Each number is 500 + 50 x the weight over its row's rms, rounded and kept within 0 to 999. Layers, rows and columns count from 0. Numbers have three digits each. The size before them is the row's rms in percent of the matrix's.

# up: layer 7 MLP up, 192x64, rms 0.214, rows 23-89, columns 0-63
# down: layer 7 MLP down (transposed), 192x64, rms 0.192, rows 23-89, columns 0-63
# gate: layer 7 MLP gate, 192x64, rms 0.204, rows 24-89, columns 0-63
up23 082:486501496475603473459554493532442468497443534459532383444442503492459457406530509484493428437445453519412509577500455454500443515592507467434556542514451530474436440509495604548527487401431463
down23 089:548475468530501565574547499536432538621497449458430556457550542524576562513515488474457462483473528459577486578426558532567548427499495455539531507504504464576505522653504506505462541564448432
gate24 111:504387514481493579473446444526457430522464538488497522434523566418601519578584479478522537404457544555588438543477544428452473460516469508499534477511525497505394417569510475576538543533520516
up24 129:539559503524491496482426508465535597489448563534466489503472456536489497500457492613457521537391496479450436482456477539495591518527590509513434499464501444438605523633474437434459417509558531
down24 120:442496495532476551535535519392523476518564509472467515551477515493490505486430357511514505494496490520565480422528581522522565544526503506393438357571618497609504536522499541534472521527486532
gate25 106:505570549437498491553354496485542461411527472550459584488498539477627609479496508504531558491566584543518506555524478498480468582457509489465502483598508478496545447497473404487582552522478479
up25 116:476487535484465503424645499517464563416479460495552478565586552456499492470506503510510431503467431417459559440507408558498430466518474442482517537535525531472484524446461559470591514604429580
down25 117:506528524497455528571510466403522534497484525458555427493474468501574489442536464527549492493410479530374504380469499523500475433529453414600478454359536530514456485498515553428534523430476459
gate26 110:436523402431546614540489511482570523409463458499560502505469513524578555586445479496542545523499553439572377578470493477502490509544565440454468509558526563561537442518481518523586472489491445
up26 120:565489576518508514598516515523533429451471524533559478529485506516523501618518493405521517418490539389459398455541564420547443447549497509407558546513455490565488428507457556486573476460464491
down26 114:555427500505512524536440549532510508555433515418468506566403413484518496474514434447485520517544576476551469476495467463534490452422538584492541546552437436572589430508372455522503526591531538
gate27 112:540426567468407584541492529490524516445569510415576516486541475449580474523514529459577544476575474599588502521504536510560428426482583447514551519519505508502520457554530536522585511533386487
up27 113:590538543618608510545470442574519523444458516512470608497463530527412550423446485570430524535470473460497504535414453531532511459550484437457432484467573463425452543462474503472506502548516567
down27 101:429497516408505434479478434498561484547530402477476433557494438482510445445441446538539547574455513588468472571421393492517481611524478536533424505474482456544542509506535501415533582526532453
gate28 099:549483462540596529509530366522553505451460494511469537482623520472488551544472442503528516439430541534509394570481508553506470503430493489463520486494542594472399517481498493546449520468353490
up28 093:543629450493454444515505530501481614418429511503550526615433600591500473498581467515452458554499509521370511519520477530483514513532515514533518582489488508589417488515437478513527463513513507
down28 096:527493523503499453503376464580560574606538435444492562496518469512491477477456535457492454452442547628508610471469439528459448553482413454466448457574472471580562502493474565494492493533521471
gate29 108:487460446481406622535474513507437436482506470491542513537549505584484481582412478452475564445461615493533525462479499499514532568462511542495534430477487505628547422568444496511507604514482443
up29 099:535524436494462438492496429575527507458532531549460460443536546569484437551556469608474488408508497477449525533466537593592421458483407568502537504375494483535499485520452503520519564609512489
down29 102:577475568510415477496551529529477536493534487466472449554497430519487507502476686521461547549467473544395546494471439519467505541458439513462446472450522508521549407597460569549449512521509585
gate30 103:524511422434546537531509484460548431502491415476510494481540508493510441519481468577499566434529509464563480478398511485465407388546518431346456437523552518477430509454524476523461571588478477
up30 112:502487434528519493457505457500528346470481479523473506527600508524499442595476477549503497402535452474620451469487503562483390486505543428442459552500566538481521538469545586528455528513508603
down30 105:550518514458562446559459573508413476459491557539407586464570466524452472594420489458464498517499535488575522496618398505492466455527568468444438542440571544472485478494458520551516445455490570
gate31 112:615479519434523646580452586476515540466519469524531531541517551536575550547565481512537510447471467491589529502506531456460440489551532402403547425539511521521544467515521547540513501578475433
up31 120:437483429656387517564479522512516504500589516506570509505504483364465456499466527513514504515517466517525477601526579499459605471446458565580494487474479501538471511448532425470500546493480569
down31 101:541506535497553526502497490484546495475481474579482505537457525615541520432490569558462598462568504526515462449346409554506467527475435583490540513460464447559549430442495535378517511539472501
gate32 095:509462457545492482494416521490453587495542489517513530474546470513586450603481523510503587438522552571573569465509469509464343479516541419485508469522553525406548529516615476533454499543503428
up32 107:540563503490480455549545443533569479487460498488522498482536517475388553382494477435505490546528482482408485586475505530515643468488479570528466498520468402516427491463429449410506519518462612
down32 097:581616472429431589563478513490503430539554496432497547531505559478530469477429483548539523457492496480555447459460532491499411572526429577587454487554531466578579557469463531494472579531538557
gate33 105:519516520429503382474485493495538536509522529503531604460521532437456519491453410403453566450505550516505413519444527515369440430549431472419566452503497440488526457446567461460438483516479460
up33 107:480481519483458514583498416574480546547511465412637501549649541553532505538473476544530474468570492550535572482557464476552498447516441583498407407514568502460526526546527486477502518500515449
down33 109:539492544528553528457481472531547419477507500391498585499502578518510501571501477532479537488555526574491565492610529440566451541471564543616451550516582537558455461517491534488623566557518530
gate34 096:521488532570504545543472558487573603495469561447449550449520497469488365566469422550502517467499501500508502470377555476436507416516463502486540463499483379527452432570442532469558564458485468
up34 086:566551569575505443478525502517456358518517526486393462588440519485509453527549527489495493476609554465485510506470483468497558494525508483521491575449632596563382535519489490546502463474503519
down34 095:500497471477598526650488445451456478524579492543485414452478503527521472476547516494519495535548507505397462437521456558495514454581516521510508504433487540502499606431427541587550499374456471
gate35 106:549429505507522522589422487470518448507591509442527633388574509501555517610512481550497573476549465551502528519500514510498490463509532454557482505454530506481377463481508399431492505522417455
up35 113:526412565515572623533383527474480454515509511428481511420580492493468507555530525546432528484515439530500529526520548482546527515518544517643424524437491465448447538402432440520475452491480495
down35 106:515496465534457449509522557500479487450451559512451450496491444451591510410586422553433485491523551456454441379500564488492476574605495472491505440564506593459478448563488538425448444488576513
gate36 102:543485445512366528517542575451493494486578488475486522538547477488478469577470440524557502382534579485459519501523556498425433459484469477434529477549455484547534459507610509605597593503516476
up36 089:456517479508428512429526511446637481433493497463488546514589485502498444553482517513510553442583500511594453468471542589501519419437474547519491540573518479563523494598468571476456457563614462
down36 096:449529466472511473480471495526522521644499509404622508515412522476482574518467545542561441403503536519584469492479495507501477411504443495444506551538479518433550450552382515516458504588547528
gate37 097:528534522464465482520483513482526544429511437427599523448522529549511446603432430454544477500548491647541501477444466529493458595575568550609504457506505508496512462490541430481523455433542424
up37 093:471484555434470525489493466507499448537437589533444507516413453546513530446625519517497536491523492440448451487518518442514545447454415475476526503566536387556454510404483635496515555548432558
down37 096:549477458417460545479519467539519491409437517561478384479388507522442524446446486425463630532493459543534526573439494482542488536496549408511555483494560434536513443494537519427559451485454462
gate38 102:595537492544544499538540522522521549521509498453557515481608629416474468496498444449496591492615560527541484514530495551470445444577537468522506546625443498539441421530534489438494481509517445
up38 108:567508549578523473602510501552497512503504545478523517467560546484459450484538502458434534524585519491473510493599536572490359481551541538513533525536418452605462436520553603399549502459494516
down38 098:490600489499498398444527489669422564515484545475494532510433544460506467459562552489500431598539526499519448521501544490521513443432593410515514567481492524507437518462541492438467506465429553
gate39 097:538522414542445588590517607472440501517582500508456599511499479387483565535502481491479508476539414476457510497480485469549487541468443506544402518508555482604527453460498470537518513430548387
up39 094:537553416574491446506479547366538543554498416492503548510495503378408545534461490455534496507585492561445424505482496585500472534442491495557441539492544453482487536498553449480419494446531406
down39 092:422496568435553481402500452527497482488445458467532550511508539575519460569532510490505560536470537513580513453486482480554591426555590486434535444502482411508406616536485558506463556541412533
gate40 104:551420483426496472497510458522466398443492499482538464522523556515537507516519494520499512571462502530484599487492462424446434476464431448454613471465517491511527384615473508559535645486506434
up40 092:417501494603556413401549468548458505444374449528478568483466581519510465502514479475476477499559555494424479558510557527517448550528420563457536461493523505419469471417538535435471508589468472
down40 096:487459462524446467481549561456381461479562584500523566561578420553518510476567403519405587494463398528471566509440531473421508475468489553422517521473523519534541507546500515438535567481528554
gate41 102:587552431384488410522429509504527478518460465515446527510477613448492565530514460505564504473421498489480503551449519490480489551532492436520520468484461561549565460504452479631612459428535428
up41 086:537452519518515483480472571554558531555576535441482465564497385473411414562537526492480514463508430479506450524514479490492435350498383489475451510433490492563567587481497542496553571521501538
down41 096:565608490523488403503517535582469570417496484574514466416467618493447609479516457497500516464509471558512522549512543475502453581525591500487541460426496416405496449536554476536481488448503477
gate42 093:531459466434485497504569528491479521413488557481501600435510515485479506571463516497526548429498639530574442510584531519428462466429474487386468516385532512508501429554391497491493526504449521
up42 091:498560511636473520636494500480538508567479504540548425571492540396515541564540492535522485472535441467447481427466482483497468512551513526573450465596468510496390588431512536491505472513455431
down42 097:477533394469466484573430474568440455527523483506550504500521573442602475631539455564500481540530538565429509467423533476490486527490579439439422433476441492543515464407474517486556529467565506
gate43 101:582515484504527548560507416500506510494487554513464512439531567468643520614517432516601474511570572463493518532450486454472453505588574497530434565443572524512514437483466542530496467495409439
up43 087:566543455549457475498542492330483529592513481582498550455507532559432552590510558520573503530493420508461445553518536526518408535524434466503501528492432491439463540483473422486451436571467488
down43 096:501483463571518553522494494507482585456429489613431608466551488457413556475540531503422568532465496479556484541453446588496529499458501543467491557475496535459363501588505507526429491507403506
gate44 098:542502513465526490516585471534500453490498388419513492537498565487538415586505493587546560536469503465507496542509478443486471517604524509476529446604466461558551469494506548556641509467618449
up44 092:447522555528415552395494482540513453382543514483542474574470496554443513548496490511559475531394618562490522412573436492468433451476466485445522458528502499549510504475460582559524523480562426
down44 096:514464538494449512447596554542503513526516529504557516588417416430441532548430553422528389501463489536528519482555528480509514538482534429507499588500496468456483475455525502620474379487402463
gate45 103:578463411408425517599448496482464555414457481519537506460507496567526490473533487470519484471508555476467486541501468517492483500518469495385535366525546563586515539429464464497496627450496420
up45 103:460594576628510459506478531514584552528548435517449477499488516420416423510488487546559524500436418494556498464470523507514549453480573461577481655502481442471462459507478548455497441508509549
down45 082:451454487433389573429461487486559541517574416491480514530478520472489512532492543491602626488525541496500455488491497584593533400467553476441437563493522391556465511495527522489475478545573462
gate46 104:488441468513410489493486528526606530405489445436487528531507532498479448491519358564484546467477545515517496476578574486510443480513486446477435334476518524559452494556482520585466535533423497
up46 104:570503575561481487501570582484567551469546487404520564577503457456399531482457496484508497562590511503422571498542484446563503523582510522417500511512439539563543557568477508419522513556513406
down46 105:583632569486543552478514504523457538483503489469509516519465604604562492579421572531557494524500610450509518491440517408517474509501584496573497549434505515482513514453463595468583493512534491
gate47 100:528507507478533400508512463504446538463475493533637491541567537398517523547381442490499513502580466525566501535486486525453590563538429463437564381497468495474444518509504478442564467443557467
up47 095:529518515558515428484530391499509516492425630430478496505492521343524466524506490563431575441519452502501581529479479516480510558479444501525367479520455484458424440532524532484533449506550552
down47 107:505528434526550601532457479466549451501503565558494455520490421469495460401501394523458598485469556455550516478524570523532446517552493504451493563517490551477497376632517545452499490460445423
gate48 108:492484433420507502529541509466514523518536372382530469483578526476545471517429465550519553566574470525488490515481502590458473552503491558477472324559466513475467452537489462466499601552488482
up48 116:521503563546501510505355536566470535485531578511529535465435494585486521426615512509512493494494501476494460532515467447548563433477453490609583611458487489572442512429504498548532404465532495
down48 111:569476488447556546484506487458538475508538510499553505508447440551548445539484434512514582553534574408452564606433466530427532430489552570561515465582554552432537504407546461525543496493543595
gate49 105:548545431481430442447494448620479599523448468433513557560571531466517472518542496447547525408549538580571473536502471600498546476426477453487540425448483482446462467551429457458486470481464448
up49 101:594504505523587512503525411517475417510462487408434450580474518545529492508510464444602489566618545521533547477575523491498566562527527532425555500562532466460472484433515550497509498617472444
down49 108:462518434521517519465481445578435528493424487433557522467561574533518482436615482567563522428432551525653448556548521519463497543478426494458507415526535504486581482512485430463468457530519535
gate50 107:545536473457524477611417525422533567490482493546449453491505519420603544553523466570469542488465540431543409537461458549525485564526604441431535445507544533566426384503482481513528482517509491
up50 114:603588426439516506600467599524504503482467448563518407504474492586491439514583482497505508467485455496500450446509447502500510449418461510454480522524586394545549546432436509456446525558436473
down50 114:457575554483570486595511537493492448462500452493466572477473522450536484424496434561585482593526424445438482507498532406530497422437591430465522488573519376536554529468561537492506492508450504
gate51 101:473405534426462512481494461443408567536482488464510520399567561467523553508466388502563573451464435464440483577427419417525516522561500465505535558506469483463564419582523510524518479446501474
up51 093:483581508419567573577432465483528521535556510470456505503454510477548429521516427398537511524530492550549569475395564474517448472418546632538472497449483421530480504453536547416486465443485475
down51 097:517586544473491561510518500455440473547447536506516501438537504622485502500511413579477489510462489501436497526560513423543485442469499457430541584492396415470539554615580532550495543409549520
gate52 103:558532404449484459502484481490505526448562460517477492398546460490569642515472487420576509481492489573523483575562455511586512535480456449494493467584527554555458463530482415459589494567422486
up52 102:497482584597517541526535525470535431512467612484495522491476565581519357545565516560544512496537549476537523499481598480436407455454509579513470559536524485464511447530499549490391569483457497
down52 100:542517504505517513500548526415551619522461536536612546447467439538398492438510461537486582519512544489511504490576478512447485484558410527507547527464507578438434572505510443542447501602394507
gate53 094:512461490486489494526431470631509475481524524466493493517446446525531527481517493422523540413555558620446497588460430529503520409580444464505525462591548515643491492494525438502415486549503503
up53 085:538427539487540471507513469481514493474481575474545495595572508434517410492491491484524562526527446461541442364511455486514459501510384539528426442410488513452488525454551524574437408413516571
down53 093:502448558431451497490541499416478469487490519524523478512517566596478448556420488445558365505558497562369508427521508452456444521523416522412455410475559509450491536441458479485501535549533481
gate54 100:466505531447561491489491455482456520585508510408545569460476637535534547566543409454505588481452479475444463516468412500447420496576576495593573445500487523510416438492470480513511468481564485
up54 099:508547470489506492521546521583515453448501494550495485459486483494414419467406393467456493503507553528502510445567584552532478557438536450456598495426499456506628441450516596510570540501416485
down54 104:551508511501464437569480367497554566522445449461555545542484499448507485532501514479399516546554453520573516410409526421560501595508487438516468510469491490488457477575512462636477502582526487
gate55 097:461558522498499535576454549497535554520562527460585557472620513493487488447483454583460541419448603493518510506428493479509433474596551527495608484514478455570455521601575469541552454507467503
up55 096:443508477544457449460519497553522436458455554492467503564516472471522574520599412462526475442512561431499578523566528520453478502452485456443414488471517491437469531404459633573509536494401428
down55 097:526498608577400452520488493507404447547516479578627490537539423556561461434563492510473511512482479581548446389476423495531462544485510504478562522465482549529514464575540484537555519567503518
gate56 094:551509479522515505524481524513538547394484463471519545427466501571507394518533396600527505444536495441525542420460496482458538490537566434455551412399498470482508428532440495424500578529589447
up56 091:471409422518531494524563451537487479441493475512432529431421446503412494471505406540466536526432528493415531494483549480520506385483556440396532471474533475511508446497535524553555459389508606
down56 098:484514531475450438450497382440525386491450448554540488512396520386426548527563459536542447477486389481479593450516498469438515529500463484448510503473487558508551484493488498432517442544577432
gate57 095:453550450540393502530412519524525479492469583512516550522504417473543558565443514498533514454548477525553446550471540441543423408545481448571496445538601442603552427529572509460546538526520464
up57 099:486557555505543585491516581501501475425489465482493425567467540586504441544559465556552486481630515526484478457466593448479528551502577483492546436497474425501595505386448564504535529479441450
down57 104:505509553478462438557519512538517487532488585626560551539469529524506514582452449508482491459538428421467518350466549465517491503491426479527533377487530487618556506566535495525473537548525450
gate58 102:491483485400513551550478476464510506439497457532468471491592482558592412457455493424523523501442567489515533439502531468501505548535519434431663478492499512535487437617513527560576572436480501
up58 095:477578527527561439417545517528441469588484424558578510551429523575450499467450461563453491547482412425531448566544434502503506460510435501510493481438550462542509473554491520408495407550592497
down58 089:488506553568465535428582402536484543508454564497542581506437435502441512431483442469518536463602469538591500549562473534549491462464509452455424542458480396422491404476508573465434516500490517
gate59 095:518511484463557435545539515545493389479406486440498597536533513546469528536503441610593567448484566479503462472534525481514447479517413471463454476588493488562557474463557475520525637543524454
up59 091:488426560542382512505513482459524597432560488481515484448468489450449460509546560390419480488493487540516538516451446535424509513443574486599542469393522462506432478532417477467501486432435559
down59 095:554428453510492648525468506516588522487499626541481482489478491510485565528514501468541532586553534466534521462507524474504498477426569496532483388620531469559559511511473413499522532400441528
gate60 099:477490522473551428490462483543458518448437566406447527484520577440519450542475402490573613505587435417454495492460428463450486478486499441513479448477454492503565532461528573499425442511528383
up60 097:536539499526564570476446598533522542512517529519447444398508522527505513485574550505479450512450518444452408501465449525467467419537569591471525579511532528472529448566493512606399533458475612
down60 099:585479563482454537492537563434480476628497502413477429520443436534516512441437528464462404483587581459442530483526423495546541445577471505489537485595507517515462608491495507568451526525529517
gate61 102:599526487542479448489470481402519607487614460572504482418557458532618545499468494500559525546554520503536501524423496487492442531508550500467554522570598471526491455452595491504510557484446579
up61 100:516441557484457477507510527449455558474534373559466514499493543393496452515538531404600503537501440498480471654447520494470514531541498498458512527476459556451442434482584476536488551445400532
down61 104:507468502478506421524500473524498507641576464464452473503555529550539493597503464501463565418627615559498540504466469502538493434494488408438507545539424453548470538527421480478450547502568499
gate62 118:538467404495472507542482517391563511518545486384497549510545535396477535522432411529582548389588492573529524508525496536492531492515472476450449421569471439490465497487542472477585438506465448
up62 155:546587519386544495513419435580464535468471447606445504409428552569543573518532489458478515594489474532483491476481473542538490512590580427551558527449572490508482485482509521472417499450488542
down62 120:417529540512444484509529445527601435498521389473512516437472551451506523524497526489513506484426474459514466534500389455487511482646449571532489419470557512512449430559392429541536533462481455
gate63 095:543426437554518500394434489503508459494543430515515462485592540410499501527436502461513454464578450593531536497464475613511517486621511402492577500534516483500474451479559447485572541511459428
up63 085:515525565518450458540388515544465472450467496514523491548572524467501504592406564529500521431493511450554431494484541482455397445516501512428562531517575548460484589465555539542425553432526616
down63 096:509584476562517578489508419519511499506567482510445551490510375489548541472568505483404449567472457470542590525431558441538598451436518486514401511461495500468453442529611463500477528485525560
gate64 099:481419417473489578454511509517463425429477452450489512437467500519460539514414400468504555527508594512515477403422496479576499425509495456508540549491572415596483440488459477527574439485438451
up64 095:483505509520578496552481524490529468498530455549491495391442537512497571525478553588400538498631481608553477596509446577599521493556500545497458570521535495498455504497564584468534496535481575
down64 108:462497563577498506629510452450416443491497462437442449455541521460663528555516528499543485490425533530493451518501508471446566499542473481538577543547460581544502580539580571516532488529460506
gate65 070:454486538444447498526545452448509545522473394511571408373525491488535494509502479463383476462431479493525527548520537433468392482463522459545517516460472469624514536477406517420454563460500502
up65 054:518539432431549507512493497549496430488523561444484622646468487557465516487473500518625515492482522522459509480515491509515558475539481498476533435550556601398495391565568531515501439557495471
down65 072:502491588533507585497449500475457548443480417521499333441594581510531532462527479467387529612471482496546515544482513503480432509494498436470534501516444490533553539489364505473483504479494521
gate66 099:561484495482371528540445443511501415470485519445595490472610503541467472455474448426593532516572520449555563443528468445522480546593469465517481529553442518525521532492479521576501457564388505
up66 089:504447484441413488545389503438583515490597448532502556541500537521594477510538457453576501519530460601471518495490518406422492463520503467574543459433503527538581498439504535501447382451530515
down66 094:474546477518648467487440478497448617482492476473414498481456527441466430502536468468507556538488587442537433508573486440486561474453511458465448524472441494533543572419568580583477507553553522
gate67 098:548477449426498539445404544567570594521543597517451479572569562456526518531445488536536536508531549509629533478506467498475510517493477473437520370516491569547461432457456503472480519401479494
up67 096:598478522453523441498540594395467531481413530425464461512439454427518600563474405417411496528526417566526461579518475442464530475494497448495532541520458454525492473423477444505530475536510522
down67 101:516549544523496716525517520547548486488526556498541515461488600448500479575483500503484390563542501478563548471506558436450465449435537492481551519474452463476462523441461510607449518511484521
gate68 103:482541501567506585521457445512462506478626568503617471429595521545531464546476405470531552539563593451554459493505465574530476438482521518472474405516440464555518464470486544465487450585481510
up68 101:456454495552496419514512530459561546535475514538531460570491561474466545509620513548541438520444476473386543552577524453467460467485547478581513526490605588453483491592470470485617536511511436
down68 097:498519483435493483466493426550516445554532452439468451486439525416414500529547571498585475397499441547539526496462491544458501518542417541474590501552467460467572533596532473521632573447488467
gate69 086:513540472499445465482415518499509491520482454477506519533604539496531469535442514467466439557584468565538500513511480651524426499544457345473575550594613467505519435518516504488527545483466499
up69 081:540469451483527414482491481450545484561493523544515507387490540345519489557519486578522471539453500509537520462485535462571546455578515497377486525552450502522485472589546546491526384511585448
down69 087:485415519493509528516413505444427505374515534456537422492578495522473546426524515449576594510396480431495518576507471405421449536520482488518548554499487481541484485481555521490586488568415523
gate70 090:516523391445413490537478555546636502481492491523526537523495445499542462541480536499441568411529550544519409539421535482511483426402544480487528466428473434525523585513532500463451489579486406
up70 084:554630502428536496417459426608343554473424542526493435472486562434442537512494508479490548560458526544516409506466440473481490474463526515527545493560478494517448457498412509541508473478475456
down70 094:562480451540450482557473526579438408484538380474557460489478398433473579529481453462481577521499447476429441569532464486509464542552491543556530513463497529457443562484602509561583466484532435
gate71 098:551461483568507546571414590472515565497536558523524615511566513425465487530446444422473568463426505571561473502445466548441473525570466441450480541521479382524456537519557489551552481493510562
up71 098:389506440611509566466473497521531501554491476492512492590518421594526445499428511494512394434485404465436583515509566498508525392564535534500490527426461485554478501553534494565532512547528450
down71 106:577508477503558444549440445549480504480368532385468564554490441520554444502511477483493440500435484488526528590518489528457537531621428541502429447500496631509484440472539497461533477553535532
gate72 117:562488465466470525560496500542561506529488437394516478476512572530539505618544471497497554481461571517575495469530512563521490475501567479388540514517514421595449365519468524464565547582576492
up72 143:627525516473458404490514533528549472513541492509435420516483515521432438549568467472478597484512555578502447404507460596511521437517538425543531491398492460564455469532393486519534454500530537
down72 126:564490479516463475505516501546564507453575482402521459586479461468519402491475494383555501518397595408420492504544506494464474454484528531501441582471456539548474429390435513504536546470460530
gate73 112:476468413517531486506406483492562543551596473454524571417547547427583546524475438442608533469471487550496434572381508491497482538474493470482529462451517530549450458479481459601450510570450488
up73 138:521451577423434492508528525493508524437477424485560516505560447486439477502444567591439536506526537435547610509562461519431510452488535546523499508526582499465445497487601659444491511545511540
down73 124:480453461410429531545542510428592514518506536511613500435505477528478527557403474553475516429439440517504493499561563473514469424584574556504501497500511411544516525463518435566513566467382537
gate74 089:501467515521487534485498433429561449517464528491462474393515606480513580533489424529604458562521552468455512505444456516574427529540490504563516525540534520524487509544558536513635449515392406
up74 087:437531474511551466398445503558533498375481497537441506467476427451394505475481437590400505466442447475554437464483505504526569574569459492483537450407446461486505512486421483482497453461570532
down74 083:497491416519528472581570426417468419531461461637509447521477459513475561550574516453499431538460455457447505533532457564515484507469554536451551544524481517448454565551548499425498484526366462
gate75 105:507491444525539567535478483368550483506558552425477448484452512520524477455517513504622565462461544516504484546514403487486497395489537502523525425623542465593460475520608506473569502462454511
up75 111:518479487474557489517654452534469489562460453585482496457499593469610525547490518555515501488459511566528383512526550496572461467537597494433509581545423486509443436532438478536441475520473499
down75 111:480537525519403531449552377477502436463479465533540507486453481532484516541498428452497405477516492561419572486500537482422415588559504488531588484465494571496553542512508533488530548588536370
gate76 111:515498527503447494490465545482551495333529477456484487466506534521489488648512521474515555447581526500500485470544514419475485389506464549421594449481481562489466430565490527554529586573486542
up76 128:499572531497507429548506450438500551553498477513509490491521418544472510400491501571554488427503414515429593504551464579448444556509496525590508508566594483469547571404546454443421548496499438
down76 118:455542619517521564459528470521496525453564575478491597538556591474562473554628464537495504515559443603529487561516569495489492499583566483457492424557481502513553529479515495467420523477569449
gate77 085:503592445398514511584485481568543454523427479507506477490479414506482542452509503481583513462576504576418527464442434567510462565500600478481488511494455392456536508471500440502495528603397479
up77 079:520422465519566497408483417441472540489537531468489559585459540581583480523506464494469524469428483489578462550450558480522546361512468560492519446531537553558434523502557510455530466464617449
down77 080:532484489421520446556451513515560474539589456468527461454529418466462533576488558490630553498551517512435465466553486542530521511477598411559523568509487501565464545454488484632457517576537452
gate78 096:507475558574414518575462544495503498453563525430512513566508479549504469470582503472490590480523515448509526496540546483387453391516485486430526510567642553555569507591464488560560510536463496
up78 091:523571502463580525531501494549404481531486490543510402483453545539546538524457431527439480419532544529479458536552545577552563516509548471482596479468501494532521491563478495394465580500515666
down78 095:531503483530493494550456531408480422541470568484424465520490488451513512537533503394456484550543519479557465583463552484425589501525467383473523554601421488550517588528546447451435578560526510
gate79 104:469569511461537481468468506488515530497498391380596592473427570521514478529469401586551532432486542514576384554479508575484513443493525442517545458531515447413462491538478538518481520493442473
up79 124:483500585559536470484538527497532542467450545447634579499450513575446465495552425548551442422553481501590461528463487525532556493511484445565566458493457470524479511492494544458617526458523375
down79 107:446564495432570430486507513497460370496400550539586431487479549520457432453404412522429443478552542564546511474528546434470460552480491473559453516460566460502419514486490482515559442507520540
gate80 098:484444538458473519530413621509471516536442578463409527431551545492597552473440415462520503478508524528475565451436524519441515534515524447438575468533438445540421464540569475552501513459484400
up80 095:547443490561496483501502445619447536478526441543479494394490537511423511506406500472511467496502561503500505510466525624575538509438567485442528426509483412597523518471493518396493438435497414
down80 103:472482474490418469418457553486467516540508531512463553588477464482506417437506494412437599517529483536516591478533517388433505486482492547401461514472410500471464348557488498553537511525528494
gate81 104:495545560508484509404432498477532572456475505529515631478506509515502490502458529516500600508416556571489366537508509559453534394505550539418539512449563481532503470573522435531490564484412458
up81 108:513452518520486475557565534553557477508549478478485489459503486495514466579487496566425550477469538428558610418603461473498553572544433390513481464467514442552516556481450437453478587535600432
down81 111:454528514461498483485445524536544441511527513425554467482547485484543520489432524488525491624487523536526429527538600510448502500398461463589501525487498470374486469420530543480645582585511491
gate82 101:496418510462443494483510555560550516465438511361486517494497481521502468551450483502539565500474677510536531546420552397494463480494611448471460537521561463552499510522563544550484512515510578
up82 087:599388438490553509608605482493472533514486540506581515466554474384511566475432502536478444477464512518468524502476480437458529430585516512458539567526498493472486454523486453414597519478581538
down82 097:483504445481514439494511489463472533535440496509377468574521520504527483444480435468504623589552502528527538500382571596479477521487465491461442530542529533500531423545582555396510503462606506
gate83 090:574526428550472483545527399527486480490466541553480634501570616493506504525435477451511527488452552484594561457523499457468457512504495501457548504480577503474485469575614494439503486632540499
up83 083:428421535425494503510474563395510511456627427467557460541449427474528550509545557502488485445512500563467506554516457589497477491467534443521468516528546541500443501401455463528494559388404470
down83 089:525455511417433526561561535494438453515466496521469511519557416587550450448574531416400550490517538404592464500551434487477442474601463463416560500461551521523516504492522476560458484554514438
gate84 095:425544458471460485467513465540539511491533433516669482508622607451492596479501524510536470527496504528457538465489489592489555456574589480474588495556511575488503470479547440540507533529475442
up84 091:555534592554538483550471570472478487501530453532517481545446439654472492368539514483459502513567501470505498526506448507547419554491343539513535535532531463523534505449488542466501551578441539
down84 094:496516478507561498443455480543570506530558554536587400489480491505452523600403438488475579474483476513543482525448584528550524500527590503585481505459589426497624597489484522524506463449557495
gate85 109:510436434453537579528522483435405437476494478414501465434434535481477533503470460489508566464499558488478495541481453542505455416517595493432483356549534484563463392493545550575545476529466447
up85 114:418535427529539545453412509554504578478458543471517500474443430530517529494452589451461567487447603451434483455516589566482541571537413474469436369470528457537481471454455523444492469511492494
down85 117:474460521548538581513602583481593454539553519420457455451520610441548484544561541557609513457490578425493496576435531573534536501505542515493491520535468479569526463563507451512429454456496502
gate86 092:568413561405399450568437365472486502545494486497504521534563466440508518554518486494548553477492455511497477513534504411490467519557402531446469505496593524436548545502606531593526500513486464
up86 080:468448448506462493544558531392512467493458551519523532437494527546508474415503540464420436492389514521453550525566546527396529570525581512510572505473455562596551438519503471459455604506560457
down86 091:427538437539495471421432535484477562504538466452506416597464565457451520478521530488518576478483482562570567521505515568541542453493420410485455466455433506526509486448567496456418441455635505
gate87 100:484410494466471469513439483520576463410500542341596455497452486499565486561453485479484616494464583515500430531430470489478472440556534504441452441500494441541450490560566517465566538474472487
up87 094:477459509567563538467455488522531491454529576364525473527447468497496452487460511502489581485425599462444388524452520551494507443516479505392428433445553405514438514557524490465552519450428489
down87 099:456563552491409462566477457504486561579450567465573526598408514589479493520510541487501425482429499488594497455509544441490584542421550486490538490426387501506479523529514557433435534489490527
gate88 103:572487536431576451510512524480499516426473514510487490428536501476538625481531530488566563511444494425466497446485528532509479478518646486532551489554491402509550375538432509504574480612487482
up88 097:482460479555542557539429515517524510602573411521467491438455529542459406481422517585430485526519587540465490523484492460529419509446544536452530427487446498492590501483550515557411610492493432
down88 099:432535442448427546511510386384456446471473476522463541479534487493451482444490467405477534599527462547500491440459481481466535486519471638434513511503467586453483447489535422571566552502511447
gate89 102:459387524591511599527444506501534460507523510510458446530489512539547480509529503474685527418480563490523460489493470480477411438518491496445524448613485539504533460514561525500475565501486389
up89 089:553465506510541542445444455532459455523468553569518496536489578514513420518556498467504512559387534495458517598521473596557566544446567453513484564618527543504486568481544475599571486563435519
down89 097:382486487448537535489441477502521491445519426473552485480424514473392481580495532556565502581440501380498535514496552459466530471561479544493485565461500509426655467467459505561429461500510478